{
  "num_attention_heads": 4,
  "intermediate_size": 1024,
  "hidden_act": "squared_relu",
  "norm_place": "pre",
  "norm_eps": 1e-06,
  "attn_scale": 0.157,
  "parallel_block": false,
  "extras": ["local attention windows", "gated attention", "capped logits"],
  "init_std_qkv": 0.0806,
  "lr_head": 0.00588,
  "warmup_steps": 351,
  "schedule": "wsd",
  "doc_mask": true,
  "train_tokens": 345000000,
  "max_steps": 7544
}
Each number is 128 + 24 x the weight over its row's rms, rounded and kept within 0 to 255. Layers, rows and columns count from 0. Numbers have three digits each. The size before them is the row's rms in percent of the matrix's.

# up: layer 3 MLP up, 1024x256, rms 0.103, rows 599-651, columns 0-127
# down: layer 3 MLP down (transposed), 1024x256, rms 0.0924, rows 599-650, columns 0-127
up599 092:140147196096140099134108099145155086164134086150156142139112149148122116126111122129141060175163160146170116163099088146163127135146093141132130153128144102130103152103111147138103158152140122122106137096143140135131096125107123194151107146164112122131110147130081126128117121150145134114133124112148131127128135103143086148116143079094136114110133154140165107174149134127123131169182
down599 097:151088084132141105151176108114128090108123138076137111099117124109106152118112090063154105140121141103120131143155095141103121110143100109137117108124130129151129103136152078140123116146127191141098099137126132106141106085115131122147152102123128166158113138148146146129116117150110146181116155127109130119112112186108138156147106123131126145149133131071132143140117125111133128138140
up600 100:151161113121151146121117132121142126151186140113065118126178129088149142078103092124078099096133172150173154143106107124103126141139124137135115127148147131135106135130147116080111170127117147082101118146134151129170112119079129152149116110166151101075117113155142112160130134103156202138227123142124170114116122100132109149136120129130146160157148136117117124139135083100105128140122
down600 100:141117066110125150179141114135162088160134104133081133146116145116138100112126137085087114126103153089146154102132127132130096133130160189157123100080098128149081114102161116122143117134118079146117149151131126195162141147151148139138144127147105096086102083110126123135131166133159079136098139107129127142133152164149106086166166099124161105132157111148139128123156184152093122135130
up601 098:145129131093095120153114164109092122147135124140132107117157119094147120105106153152130102129178128137170134147092081126138117112131115174124072142120120127182130138180121120107136113106122141110102138131120138131136101105087078136127143148131141128125142107141080153128106132135121143138162102128112119132130124079091132120094109135117105118097132143156161144126146081125123144129156
down601 095:137115139126151136201157152156092129115107145143123127193149132180130090134124137141153121137168107155164163108136127124134144166045145130130146128153117154083138105119091089175190139137114154113106120120110155104161149162155148098100157132138128133143175119146090148117145118113100136125133133109140134113081110137124121142123116117131120124114104149125141115125128141139128143106079
up602 092:107169158095153086145077082112154154123126161135144103131198121153189082144118129109078117104152129155134154152118146150118141130146132127168156119173163149139125106151187127136113138116149151094149131125117151117109128144094116122163101154147135134146109110120115095137120085146142157141153117156097143133163150115107125134118174126130113120116116154130116116100131139097114112132112
down602 098:141109144121116088159116137139126106138096124094150119117124142086154093131117090100079089110125112149108134113103110142109144121106133107158093134144129133140127156125154099124123118133138145096155129175103166103123136161123110146129119106128128114131170129107140087124097129146113129097105157120142108116112105099146148086146107111181120141138095112155138132068121113146111083065149
up603 096:118137117101120075168111081115137129116113184117086100105169148083141145119076099164103085111141135149108135133117092158128148143147138172120115089167129149141097126144148169113163126129143144092093101121111127099137115175141129151119106109115104144150097122162136145146126082163107134121150126124128121118174137146144115153080122120116113208132118107125151114157123151115118110092146
down603 098:129149119119156124093135114091140114099137142162104153136131091082144141145106080123115134155149178108148126116126087131165133112120085157120102113147127136160155147114141116122092091124114101127116111137145106107140139108183121155128167109122165168107118080090072089145131096154130173115155123174139130110154107115132131152118093115148135143128135111115133121136134130091191073133112
up604 109:159147111121136114164075132092081156146137179116132106103095156136137107111111115067134101116145126165133093157074120101187116097153113156189123089135161107177080117125137128112155116113140121127118126160131125104128139147125130140165116158127173140162102164153155106106118134156136149118147137158100139103125138113113111125130171131095145169107178117140128157132148145126124118121112
down604 104:177117130099131083094154175063147139104150115123126120126155138158103152146113079149097132140159167109154140150092123135189144106130097087139106130148150134114135137099116183154132109141113133128163112093119102115129140106128122118137121172160105173117124118118112122149100130111105085158149191089135159091149150092085137169125132129164118133136114121160125150121131140105151141100126
up605 097:140141136086116122134138124150106146129101125114156103093131160129103116096068097119130085153120155114075141096126102135122105131128075182135080134156169100149118156146150161092142154134150127089130150119130158169128157105155128148154128131156100152081130129170156105106092089138128142178123153159074138115152154145102082125151154186120108133095139146152116124111158146133140130134139
down605 098:180114099142099158143114117081142129100123105135122138124069105104128119086123149162092120119134151119108102094111162105146108129092103149130092167134133143101157117106112151104102146150122111113128109119099144156137086088155109120118111103110095095135130109114183162183166157155145097137132154094143096132132160143110142106081121091177134159121147186137078094133116179156132122171127
up606 111:122161169128136138155116122131135128123149174099126115098104129135176089085073107108135123114120161178154124142094083101151113137160157153136122152122102138107116085140123088094102129133099107127100050137127081119120123082122125096111149147140147133130169106147141123107134131127163149125166119148143149136119085136139120139134107086104158185118084115134088097153143096130130107146130
down606 110:158119135126124123141137131099111137150124119116144146153130111114140129106162130095141115128106139108113112133155133132187141146171133107118133151132115181134171141125152146106107113140118102124113120110120110113161120129121158171108101069143132147112117131164101133123110131142116112134143131081129117141119060135116169098143170102147091113110142082154111135109138157167168100114097
up607 100:135115176111146149146134109073114128126121168108148091121158180126064150162138114103127092149107111160138134093169137140128097112140135171174131157132152130140140123160125138122069155114138143105167136145127095073093144130159127142144125110116101102105131074117121146113141085149147133160132115151128124142183129138064124092129132137114159121113120087142129116151146094099137127161166
down607 104:126116088116104130163111135155126121122122140115146147135161146130087144138147127135131132154121134146159158144126105099141115119102069143147126144147130136134146204108129132124153154134138158155124114114131133100185060112088130166113152163177134126135148116091104133125137127119094157136121182082119141153127088173097158150150108089121192106094135142147126101094148105143154132138140
up608 106:084187110066089119136149105152115078157136144176134109126112157090157104153127093150139094133131143109112136106150173118117159080144116133160108149133101102143108142135120126072133137131121125116125113134107121113082130089124073109133126174166139118138097104119139125140114109191150159139133121144113147134156128117119110106102155106091119131135170170149106154146135166159107123122159
down608 104:104141116119125136155135104161130115098121190151121121115135113109130127091108121111114135128105120120144134165110129150132128134104099086131141101106174100121064171136152115142171130141114154131106107131120127099160167121165147174127144126133102119154162099118119145140141189140110125129117080155154118170118101129135125176106127164129129084138162165139138100145136133149114123115190
up609 101:141136141108072087148138141126124109111124119135123125150092109110143133132113138105137109121136111144087118166142077094084108104150156176158105114143094114094104137145141148104132176107100163115129112140103132118100130122120099117154164129148140123108131133161133084096145131125122150118156149160110139101118127146118090092156139122070098121110147167161154105169118150149126144117129
down609 104:122109100101104138141144142146128142128125138140118138128138105126103109147080152111149110144156115162081112122094130143161077136110134124143138161104134122120108120140179087182142119092142150125115189135124133118067122117113111084145129128134150124134098128160178122115092134141160090135123141135137142128122129125203131146101117084121115099136076091131118094114140112108153148181166
up610 101:119126142060124122174093151139141154113126131097153130121125111099139112141127111115152143160112136126121138128109129131137082133132097196149144120128083132125122142173096104097129160151092177088098111124125140151122104125158139117144137140149136163092130147153117130112144142175126134112138140157132129084141075114115096129100138151121125155134127152118129125096123125132115107110096
down610 100:166093110151107122137134161126097102129109113050138116140102148147092143172091104126128128127131141107133138108138116147117134087102174113145139135109096131126114140132115160111125135135105147136109161145121165125112160114103145121115090127175088121173112125093109109134117141139133152082156117161119117102117124111107155156085093114092139168150124123103162117131129112127129076125147
up611 103:142132128113125114149114137080089110123114134119129147145196157093119125081100124159111052154159128114139121102073144144149136109158131153118104099118167116184145148140135150092157153137161133084118152131117138089093147144171116140111128123129090067166144127151153154151128111124097127140130112122097126094154139126126114104146122133131129151117133152150141118094122069100140135123113
down611 103:214181159184150117116107131130145132138122120125136150160158115179116102127187142104103149126089135146139125121123134132100131118121120071123105119107157153145125129127152113139081131157136135126124122117166104135103163140192147117128139125122131128117165109137139135123131141095163140171127109126156105107100116148150094141147161115119101079132134132139125111133132124153129144130088
up612 105:120155122093123136116118086110129090142100172125110098140161171117129175140125106128119132153106147092114123100134129108096084113140090135178107152117166082170139132161085203072079126094126153131112129130120092143134140086140113127146176156115113143130143114123093120108133118145150148165132116117089132138192114103148080112143124114116117153125138124128147100139132141114141146146113
down612 103:085150102128183089064097148147150135130103127134114157130172166115142145173140093140124167152088107116123093118108132105144096145106115109182143157128131128128164127134137137132091099145130117127140111124105152163127119126150156132134116141132135143062143105113132099141063125087103120114101146144152178128179082126104129123118125146118096151093123139123114092136114141094122054118116
up613 099:107174105145137132138125099142137128098125155105108138166126097138108094096110113110095143152150130188087108141145137116147123095147118124135181100110153135163150120102104181091137185140101140087118146127103129109149129133174064128171156123154135123151131167116115100128157104135156123148166110108102128133166130137131099102110153141102098124114121147147155110148116152142124162146131
down613 100:104143121120162085146123067111129141148098160116151144101105096106131149141095125128118176086129137118133083174131138100124119110063146144122095133127128092104131130109095103116129114130110148190177112114103112115131119124115122113144118141155132141154117117093124132084092139127139110110108107129138104160142129128208091108138099107106154117140123173128112137149137130137144122086053
up614 106:129119134131176121112116143101115129118172133127102133075153120098143141051113173097141088122152142117095131111114132149126126099138100193170123136153145143148147125167107127110116136108157141153132088113113092148117150155117134151117144101137127131119140162123134136151144031129131124146138151148163135131165129130106109127175129113141139153173108102144100134142071094119141105161094
down614 105:099086152153090151093084139153118103147141146104168162149136125124130106117156155123138145117117111115124135115115145151145125173118125084129156132124166099131129125105098150132089144122126151157096152110134063152140101135124095087147160091164121124143147125143087103126134142118143100195127148111114084143121124166126142149153176149165181116126099135117166091150130128111132178127081
up615 098:149130178126119142187116119124139116132112162137101107114094170125159112094077123151167116134189152128126152142097131080091155136161126210184139131107177131146141108148143164104121116079118087089118094104116134105124149144144128115166137166131089158119158161142112138143146153120125112128173126115087157111111109115122153131113126141089145136095133140150129107152151144134131127152142
down615 101:136093129173127139095109165141150123127150150093174136152096150118109172151121136139118087158106136163140090161159127115189115093136136109127180145120138108098093148136147156174128121143093099109135139147144156118138110112152133161150103139078127122110102175131118108107138166101141118124142167152103133123130164114115136092152129118180111116129143130098127146108123141145096129150109
up616 078:146165141101135123161133109135102123142107163125093127145180136137151165106124144121130133149086079169148062129139090162129128115175120148165084120104122091116108124111146096091114131145098127121157136082105078102149112154133103145163175128153168161137138135133149114154072103121128170105132128118131122148107133100104120097171128143087144139169098143124131149113134133161084114178132
down616 087:140111108142134145114135116180116147134125120135123125143078118160108143120125116145180129113127117145127110139130143146092142131145144078130162137096117096144127138155095164133154121146130162126090139119131116121103117101142140149111111122111128128079124114144158104123160110160103114125097156139131110111115148105106149124131036124111095126122161103145206167112153094091103129144117
up617 091:082179181095143176109123071149097116189096144148120149137128098133123115161110158143141099154127138166156109115125123104133134090147118144120117125146108153149107150109129134102063149112133141110115148102099125150087130108156117131178108143131076122155162112130116107107152124119141155137107115115143132135118119166133095108104166095079168122091107118150141127137142130118148103164132
down617 089:122158110090130102183119143165152144126154121096077109194111115146111144149114114149159101116111135115149122107134099141162094102111121130144124138170135109133138152119102125111115147115128122093113089101114109083110122166142148114115155139144125124134119127125103115139141121123117152120089105091150144127153162177080122130114148136161114151081154127141165123110110132076115135150140
up618 097:113124126132078110166118149093146144193126144137133099128129169150096091135110118153119128117187142119143132097135111129134158105171136150146100128100139110104085168147150143143119127166154129131147134121092155099085101177110170122147113120138136143114107116100144095078117121112134184169164127143140142141099114144127135121112134092115126149108101143151147172085162117145144114126122
down618 102:128106109109134112141133105107182092138145123101157108125115135147095144136152148177126159073132138130104123116101109142107118139156094149106145150136165119132129158125148145148159128127139133158147132124121151133171084141145113110075127170164108128143142110137164054099127128113117131167167098106109092164093114155166141111088139104163138092120107140194113134132135102105137108146109
up619 105:155151188096125134129121088096111126145144153128114135137153084151130139133081155123145108112135150152111123127145125112113116123127082139159112115134087120135121138177184174095123099089152155126174139114075097135114129140138131148120158152152094120112161133091137122141112132159134156134139117135115126156131158109108094154122152081098129152112089167133104107136133189107098087119158
down619 105:121134097137132130139141115134132155145143160159083144145136146101110156141169130149155159147147108137144171122130163122117127124068131104134098124128086066131151138099155149130094133135097148154143106130086144100146111089103122136121160116116139139128136123151095101132165126149127112151134135120152150103131096064114143145155158101120154115094139111115165126119160114136090095118123
up620 098:106153149087143104141137148151121119152100127175117098154165130139146087136100142165138104172101118152113127148159113127136100108125110148154100122104074161115112144141139107095171159089118126122140130145095096128084113158156133125139161137145149113146112129093110098168107133150140170101156112113131158113122132127111121144114106084125146114124088116124138129126104092119131098153160
down620 097:088150123178105110156134135112118100152153092130162143119117135106115131123158154131119123162121134121126082137155135164167096124136151115114149107092070124096134150136108132177188111082095109114155110125126171139113114162110117128108112129154117117081104142125109134122102111124116157127096125165107137101117154151152104109152129137140136143133166130151143139143127147129134077092128
up621 096:157167158065126166130123121098143134122150140139151082084104111093118146086118171100133119136153148123149108122091081104121103091126033150141135150148133121161130160156153196096123159150149144138112138152123115111130128150144105124151126117139158086124085141120118069108140085125119111075108110174107138140166154099151090117141154158129121145111144167153099106159141128100129144136113
down621 098:091159114121131130120117156138133075102065113139117157120147133082150168111115129143112137118109104104122117095102130129166128113084119108134137115110125113156120127152144173113115115121132119104128140111098140090150126132133105110137137078139126116123139113110127110129122139129155100149105105070168093105105144166106170129173112164176086149121134111147094136092123099098155149113114
up622 105:121153125102112144166093125138129152143128119148093140114141133114115120156126145133108114132139108114098116161128135102136147078146128167126170117156127147152127104122143188143151161148126147100149125135136187142114108125147149125174132135097108120115108120132116125142121139142155161138116153146131211087138112111140107169108158140088140178112126146112107134137140108077122101147149
down622 101:121080124114153130148076124086100108146142135132125121125137107116100167150118145120102104145149137080150174174137109115139112121146128145109117118130115124143154117145122116137150100133157160140114174079120152134094129136207103128133131115130121118119143127122136121083106123121121075081120093106135119111103141128110114166148114150134086095160129107146131073122134183106144101131091
up623 044:131165140088135145150107123129090087125112149136115084138149122078114125116111112152098093128138143147140108108098142114123141120150072154172131126140145098139127123146112184120111175140106151161112085137119129125111124106139124140132174119147127127120106125149140150145143087154155153169124108156106163114187102145084077141129139148099115116113131175124126139133131150132122131190139
down623 034:151125120140099117121090076141107124110131160066131109094113130164125115110171121117102100118139154147102127156154170148185121135098124114163131115101163147119119102148129092137148135116150137120172066099136126103111100117101155130128105092100140111142128173101106108120125126099129106125110121114101140121145155167160137167126167117121158152105144107110140147127128107117118133138069
up624 100:096162114141137167108132144106124100155164126143115087134182138125098125160116131114105092121114179109128128090093106105116126109139084129142096162179129094118135107131135123126138149137141135146124120153135135102107096158124147127159142103134121104114140114145139120077154139099174168122129115150130158139156093085103102163110137113110139139135139105123115098161107134120145129156120
down624 100:141151142136131151108146140082088118128151163136162162146172165105094127139137109158146148103116134175097117121148140078086133131104121159142163124120156178133132142165157158146128139136111133146175085126101069150111127168140137113155106137122124191127126126145154150135148088170100132117066161131123137100115134137152115121078162142141166118144177132139076126080160142129125123101113
up625 109:137129139119103122112134146137129158154128119097095162144158128135123117153100137134122137100164153163112085132125131071146143161156132159136134065093083089134110138168128130111085153126127107161145111107074114171070160116130085130120137136143133110116129114147133145127108118132164103103084115131137152079116115173151117104119168112104164160158108122151131127131122101125153131129130
down625 109:123109126124121132157126157131149117091126114118107129114086156079127076156113087075119099108132105115186136105152110165146146145162124149161127142166137128087150107144150174106099117130122136081124138104080163118124136132191110129149101153115142177132127152141134110125114137084128139128128106085169104142112111110152150153133134094126106157154129162151146142143139166130129133158133
up626 096:110108127101112122136160094177102162121129162123145085147127161085111117108092183100098070136134127123154076158162101143111142114129064139174134120125137119134116150159170145112110123106141164111146108126108107127144119114107121173156117111114093128131129117097134097139119104130135152131152115131093106151134123075053103137133130112067112142117119135141155131123147146159125146165139
down626 097:116125164124127073087117121143112113099145152110138136117084099101100113108108119125132136107125129138120173087106144128117169125093156124132152078114167139125125109096174125126106122127105104143151173148135174140108171196165106118101121151146067125161134095167139135135099134151126098123118143125153110100128124130178141153108128165120126134148125151123157116124092173111119122128150
up627 096:158151153154129129133124136096116100135117097136116168095139173098134122095103121104102086114108143149116108125086117109126121145151124137135114132111096109143081176139141170106092168140131095138146145151126151138107133129134137162143145097128158116118155133171044121123111116136138123112096117127120164135148075108118116093130083115112136130108123163160144129147141086103121133167131
down627 097:142126130164145146075089130100148100131119120101120146130104113116116145137163078123148104118153116143121118167146148153150152120074158141113140150148148124130130120115159135138124145124090073091155172102142133154141140090133167132113086133091112115143098140114130122154110081126139132140137110115126150129153119180151123104161107131134172103104062145120153112131090145113128095126145
up628 103:163157121129173136134127091125099109125133137138086133120145154108142156128128123122145129088124158173121126141117129111116100082147114167121115122137139114132096120123142129119139131105123122119120103158101109083104139130138159121117140156135113129104137133147162125125195130108116157162133105120106140150126098101113092136119091153081127136131122140132132117178153100133100161113141
down628 100:102128103101161100112144171120112111130117126138129139106125169123129069132143141109103166110121098186155152121132146134109136134132114100119120151104098135144099145114112085127169140154099154107149111081137170136108133107119140113112119140134168138097165153131159129153104062119102131102109180127121134088176057113169131155104099099133094170121112155123143164078114158145135142169134
up629 099:127160164121110139152123085126110098139089163091118145151138160135143140087136117091072117152120116146115116118138137089113066077134116113167138121115166089179136160136175159079099168151108129105070129114092088144124155136123130108131126161142142119108111128152114109089136113175129120114180131164121140155147098085116106164097076127129165156138135128109129144126098088109136111125115
down629 101:134152153158106125156144145099126119117143130147104171118144149117147151079163112116063119119168152109098137179155126108123102158097120063157181130137099113109114152182161141118101130143134111115125151147109138142108073152125105106088166119064160155161160140124123150134153149115080145122124101099117114134156110145141101139133112171117088136172107077099141151166157143127152157113068
up630 097:125133147098141126141129100104136138144157128116138101130136154090080126108062122118143060150136186106095127107070096117119123102140126149161151116147133105145107148111121101108132144148126122105128065114121097122134117156129164144117137111157100133136137160111163153123138081150146117106119138140099131138125111169114107107156122124099151149121103139187142172127127119179144166109105
down630 098:093115095140103110157142170110136131137148133094112129141105121095130096110089063139131178133117092152128137153157145128132091127104173120119092127119106118116110134126095183079151154075146137129119133111118108159126147103119099158121146100057091157158144114139126154120105111119160108101138090121143147159134121145148164111159150123115189143089111178157153120118102141143114136091084
up631 106:156150143102159140150107085143134164142137182121101112137153187128114129158082146150097129107132191126160141107137088123113081073151119176137121156133194131136141144195116121118116117147093133086147134156140114108165145125113123159158122112135094116111131119126161179151144102135105140147170156151100129154153128114107056126136114124082159126119087126136156097130129095129133109108146
down631 106:128128138110092106138124157135122124090114100113171149172124133114167162138152099120133110131121138140138160105113108129167150125091168092136135118155091162097117134118138088168127100123126097159131135124115111128179086178138156132095142125116144124156128143149137146164147114147145107111125128118154145134178145133089126104143094111152113108142131161125094156089122138131146108090134
up632 113:126151138114119156127112125107139149103132122108101144078137133103130157128114140163103129124156164125177135114149091100149101135168117147163127107086114143140115151160121121135166122132118135082142138114152116167109128134143108158133136080172137161127132164194125099155099119124148178152153113151113176133161147137110115139130123107129139175115094150126160123145119075083150145161116
down632 107:129120132160107140111111157128155119114115129099116126114135112116147161079133158128134142135124145107134173055138126105152134124147156104168163176134101081117122127139122106157149144156129138088160111133090077167108113086106129107106170125156102128108167118158118147102106170137115132094090113152098124129101154131078150109144113072108127128138105157103139104088123150140089134099072
up633 102:149148173105163127130143098097141120161122177119086132102152118145112103097109118148124159124185113130097117146153152080117133148127115122124093077131122140142152100129144159125150116109170136118151095139102091155127129109122089158119104195108155137155135095089139118113099072140155128106116178134108123133145113093140086140114107111109137118112109158163136114167130112128126125163091
down633 102:103160146075127100116128149119160114167131119148155137106127079148148125139155087081163117132125121134137164161100147111120142112142131105170108131167147129140121110159140115166177100158149104115150162120128116118135131176119123155163140126104099117107187108104139092132126158122148099126125113105113085193145162110104148101145112115172109073137145115134136141119136123131113134104156
up634 098:132145117157149154177167153162107154124121140121132113144172127126125154092141147077112139111092117180098107124116136097128143157151133167156134089108127072131118162170178149095134180122103098127126141109093152146140103138121108126135153106122097105143157142176148093161126125118149095140143124126105135108165119101090076090113143138091143126133085140131142103137150139117112130142125
down634 097:101127161090162143066120077173080157123138159123128142133094115109152085104130123115119145127122125135119129114111173154114111182145146066154132141132114107095177106112080136106128150127060142169160145090102151139121129119124135130142133152082126098103080157135118123163122129114108114126097133125102085103159139105134090107151118127134114140126148142086132103129146126114113125142119
up635 111:176144153088124125132096091105139138133117163151130153127152122131112130136138117156150113121144155118125094149130112088143142123127114137155104119141104145161132141169138161143118126129120151118115114111104129136110171122136142139163142142129118133123162117138118111147122137143138125177128129157084118150138135135122121125131136099064102148102112179128125122151140155093108070125151
down635 106:149120107151109141144138097136101133126108116125107130147180144151117117167125157087125109123090121130124139161147135137111141136107138161098094123163124113151154134156149115123157118120061109128144051134119150099128134085111131120130156144071104152133168110117138123201130136122108074147110094136081116127127120120103149170095151148132114138083125136098147114140162124119113095144153
up636 114:110155133090096136155132144136147134125119127107107115167137123121124131133103190147158083144145130116150143122137117110160148087166106159197147093113093084127095100129131141123115136136149084141118126108133115190118108123130115110143124100186121104125123132130134101122163125148161118097160108134163123146134149129094090151136131130102113195105125119140122165163170158108148119136120
down636 109:083094151143108141118124115103141146127131130130112077118138138105103106141092143146126103127127134125149139105112162145156070175139118136138135129096138110168082115109138074135133142105112135140131081071112144139136149147131114088101140116126145131125151123146119104122123153141161122121139147095100114134106116135109128123150121144175104175120118111096131164111120183152139170138128
up637 101:127129109125117087109115156136122152107163129138128103124139123113083123144100134169131141128120163131136079180145078127136159119151114145168134093153130126119086124137161143122128115171101154144089149130146155123121118122109154128102114115175157142102126115108095124118132152121135210150108147103149153049169113183130094162115111126119134126122155135128112097138186086140159110113139
down637 102:153153143114108167107120100157129113115093136156152119141116132129141123129102125154100123111134101138135127116164138119120124173132120122127134132107123115155116134115148148103103119122127120089130081089104115085147179103151116137113166145151098134153137177152102143110140114113169132133169136172101104126142107136153180107112117142126118118200147156135120152164156133121132138134149
up638 116:140151141071091126143137109131102133132139145143140123098146092073121132071102144121165148095134101140072106101124151123151101137137077153169134092147094103124131138130152139149157169099161139145121149174110105157117110118173141174122140101148164156120150132115165136130069105177128137124121111150121107134128116134067112115166127136115128122149092154201094134147109141133146151110149
down638 111:098128146150097128093159121147150145124153125110162120144115109130136111118098146126155136147097129091139100146120122086065133120063128099118110133110115124110102141125108114147168144161181092148120146145165104123105125166176121149086121118123146140148163094114122105135122139127108149113123081137105105118127121167155135132183135115158126121157121136157113101100127115125116081130097
up639 095:115177150107101127141126087124116135126160140125111112109166179114132115126119142143108134094126108147165100120107073138130114134151069181131075113115138124134145189153137120109103175128132142099127116137134115088119153080145131127120108118129087070122118154127141120115103126088152132123120111118154157133177139130119125154116131132105170124151131156138120121114184123124165076131095
down639 093:156141144087099138115130128100157130145103144113146108139130111144116137129150124163107100117132108153139125130095127104142127123122112138094153142132164148152140117132098136143097144151145157104091080118170112156119108119109127109118128158122096101098123149129131094134103091137062121111138136144157116135159120195177134140123144119112128121134122098144102107141114104162111165172141
up640 108:128144128095092115140109169137133156124124165138111129069104170113125108071059104127114094106144163097158149118130125087134150125156118134167101107088145121134099119133125133074135108096096145104161125132137170131134160152139107104143101150139115173121139124132135129120101127119114188138140149143100141133150155121140110097093156134085163176173153150150146149166144148128128136133127
down640 107:112139114104147125108123130121146102133111129135161153104116184149113128111116111166157112148101149122136113130143118125149124109127159120088147143132121128153103141108104163126115129086125094140155113088111154096106157157139125156147127139110086121086176105139126166124135165090123072122131091142152091106156153132113118123118128131084160132117166110083132155127133138080098153088127
up641 106:149169187075102162137128087104134122113084149127095128142134093080080133116095181116127125117156155095155100134164132140125127085134089153129155132091098133122158118149126145137135108120130119123143129103099115143130126121118123129166159094161093114173163171125156107140121130122134147120145116056115114133122160110152112142130101116119127147148142180145137139159111158149148146159151
down641 106:132142164154140127124157129160112082092076121123149169079124090100135128107177129114110207116151133123174138107119122140137135100137112111122102136128137124139097114121136119107100152095146133105102124146103207182106121153093193121154136101128111104091146138178132134107116145104119131127124141145130120131121091101138114136105100144172117131133102128145116116104141118116105089158163
up642 097:117142115135122130120073116113122109139133161138110135102143123090143110116114129149108061117119169195126110148063112149084066127163082127113109110131143073130125142162182122125113127143124125106141128113148161113133084126082081167108169127142114121112113146126103143110115132138106148146126143122081184105132167134130119111130093103117174139151148125155129138134146112092149109116083
down642 098:140157130143143124092105113165164103127091100132117130131120140140108102105109121152108103142140133129111153110159142107122138151146103171139147122138137136149153129134120154110114139140129079137170159046124117198078145108115150107119110107111094107149096103166163137154146120169140095107116130155140144124138149123115134114118114129133102127116077128123103131114174138087095168140153
up643 102:144143147071116122151144121093110115112144141120120100105152177127165180112137153115110125120149145141157126185117129100129142095132142170128183111147146155132142109182146170136084127118119114102117086121127142145125127144149122126124164137158153144125088141144164137136118093155156109140147125112096133128162112140114122117118152110109170141132176156101162072168117109092117101175149
down643 103:133143137124100133148150110127154127107139102144151112081099109063125110115142112103151152131112149116109139106134106128086106148141139105123094162147123195093146136098096132153103120121147142125132123140131119110158169155133183170121128178201097125128153156141131115179144137110144128086114126133094145132122134149118126140109156121148145113130128131156143153140116116123172147148129
up644 094:134129137118157129128130146163107086121138114132147126130107150138146144123124129137089062138090104141114141145092129113121135126153147184148158111176135113179113141154127126116114137137125145098123114164140157118096078134093105136171117131157152114080132113166127094122154125118159155127114124153127154099191115134124128147123115132123109126170114115136106105117166139115107111131100
down644 096:124134119077093090136106154094164115127086102129115150104125143126120108108150095139120161117132143137129093120100100112142146140159107131166096098098152140147131085142155130143102134122153162106086134081126165121134139116130120117109112123148120081113103127134151130116154101113158121124099149074135093150136162121104103127141121155112152189135142089125124158092119117101147122143096
up645 103:110123128143105153170139141079102142151120141124091128094105119148138100134107107147112111164092118092121099166146134079133136027159166150165108167123112126144094142137148111111110150149100175126108129173114135112135153172162101143182121121115157107147122103129153100139141123166125149136126137133109110114124128117144087137123133149094151166094130116178101147154092125127093135130134
down645 102:156080099107160164121138134099139148102126167130068092081138132090123115157158095174097081145200149144121090134120108146140111165144110119094126156117154157109099127102144147169138117113153137063124170191116098131120139151119145135132108132107137119128131175135108136131138158113134127119132109092129102155172139177134083083158146098123137140146114163131161149104118167132123099125133
up646 106:141152136108104166155107124112161138139165137170103122098150094142118144106126129138104104155150139117117133193120099109117130107156104192151159112158145062107116145153155107150128104103113132081144137162114108123145107162156127124154156183146155144163153115129129165103099148132113127106142179123072182138112141182148132130137131151140124138140148134123128131128142129126132111116115
down646 107:082163097132111103150141154137079155136071143155110108099172109103174103113117136129120138112145126071184119118063124098108141108161118121145138150116161182158101126140129124129153108096133133143148094124139128106149142126162145171185165127118124121126114107132140092129099155150126151144117134109129153132154131137157092115106130099137147141140139114160191118125139154127129112126117
up647 082:114157177107147161151127116104073105106120114148129144130130142124098128138104139145125121115155101139108095114154104163145113126147088105137158093141151132133110091121140116147161151108153135120134144158090145120143118134147129173133116113181166113153111128149116079113081106117116127177173123140121138129134138131088089114149131157125122139096152125110142138111148158101117124134126
down647 081:108109119109095102131128186137159105121155136120133126134116123135112141101080113085134116124136145131131157114100150107153139141111116128126108135087191130096136136147168088144153109138092092156136112107147146101120169161173117092088086147133119154099114126125156172140136138092109084108128101110139145133113112118155146129097102114157116120144142108115137134085106108157113162145101
up648 100:100149127102126127144112132096129141098151139158128146159112151125125081123126139136172115142140094092114066127131116134121157135153100123157144136118126080117137119165098190126105170097128119124147125147138145153121116136146098114119128132163124142131156137122096067133129100169161139127111117147121156105142102099110113131104110075148102107098181188153135121101147133151142134122150
down648 101:112154114134119119134130075117103166151071111142131132131124142126088132132138116098126170159101137129115125139110112078123149086143109089137136110144128109111119185156124106104083059101180175157111144122134148138087149127149113161092109121143142102149159115132114118098111108143103130102145163169135112125161098109154143156099110151113121138145093120106139131147064150144156129102100
up649 096:120152110088102103109111124097145112157154129148130075131117124114158130117132151164131118128122118130136132156117149125114155166141091149150097146131117095109092195127121146130131114088144151142101158148091137127087135163154156094167135082122118137112167164171125116118100123143136167175119110142151127078161165142112126161145173160102102142130127141158109143134140152175129137168189
down649 098:144080152137169135102150104150132138114133091120135109165152107117180136109152103142117147164110107211102120137140154106137131134107160116122130113168105116083145137108087133104171094134117138133103094128124140153133122107149126126094108153109136182163134116093149135139156183184122115146123150129153144114114146157117120148160120091140127149135087094143179134114152108137144121157164
up650 104:114156139135132160112103102121129137104117096132121118146110127098155117121110135087149131156160140150139119121095093135151097118142102167108136119086120122145140104128150140118150120137115150129102083113116106154140134159143098133144142131175092114124136106160091122113124143149146158093108105134107162127125151150100121136117158125129126156112134142173171095128176111121129134119138
down650 103:103109109166121119105147156105135095146095112117147167163105163085107111097149131122087105103124137095097123120128192080146121134131116128117110129179098134124147101134118139151119078130142120125113162103118126098113174166125140146143132114128124114117154123147090111147156108134129117117115122105125138077146174142126132159130153077147117173154079135139101109152136098072142103112097
up651 100:154127129121122139100133085146132110095103169080108141123115119112101140152127120124079125098139172134117128121093138137090113140169151145156115111116126132137095138164140124114138119107152107139141139114172113144090124157185135120126134082138134163101105084130129148142140093159129124099090098099121149155130088140090125106121108115070073145125093147134155142167104186114118106139168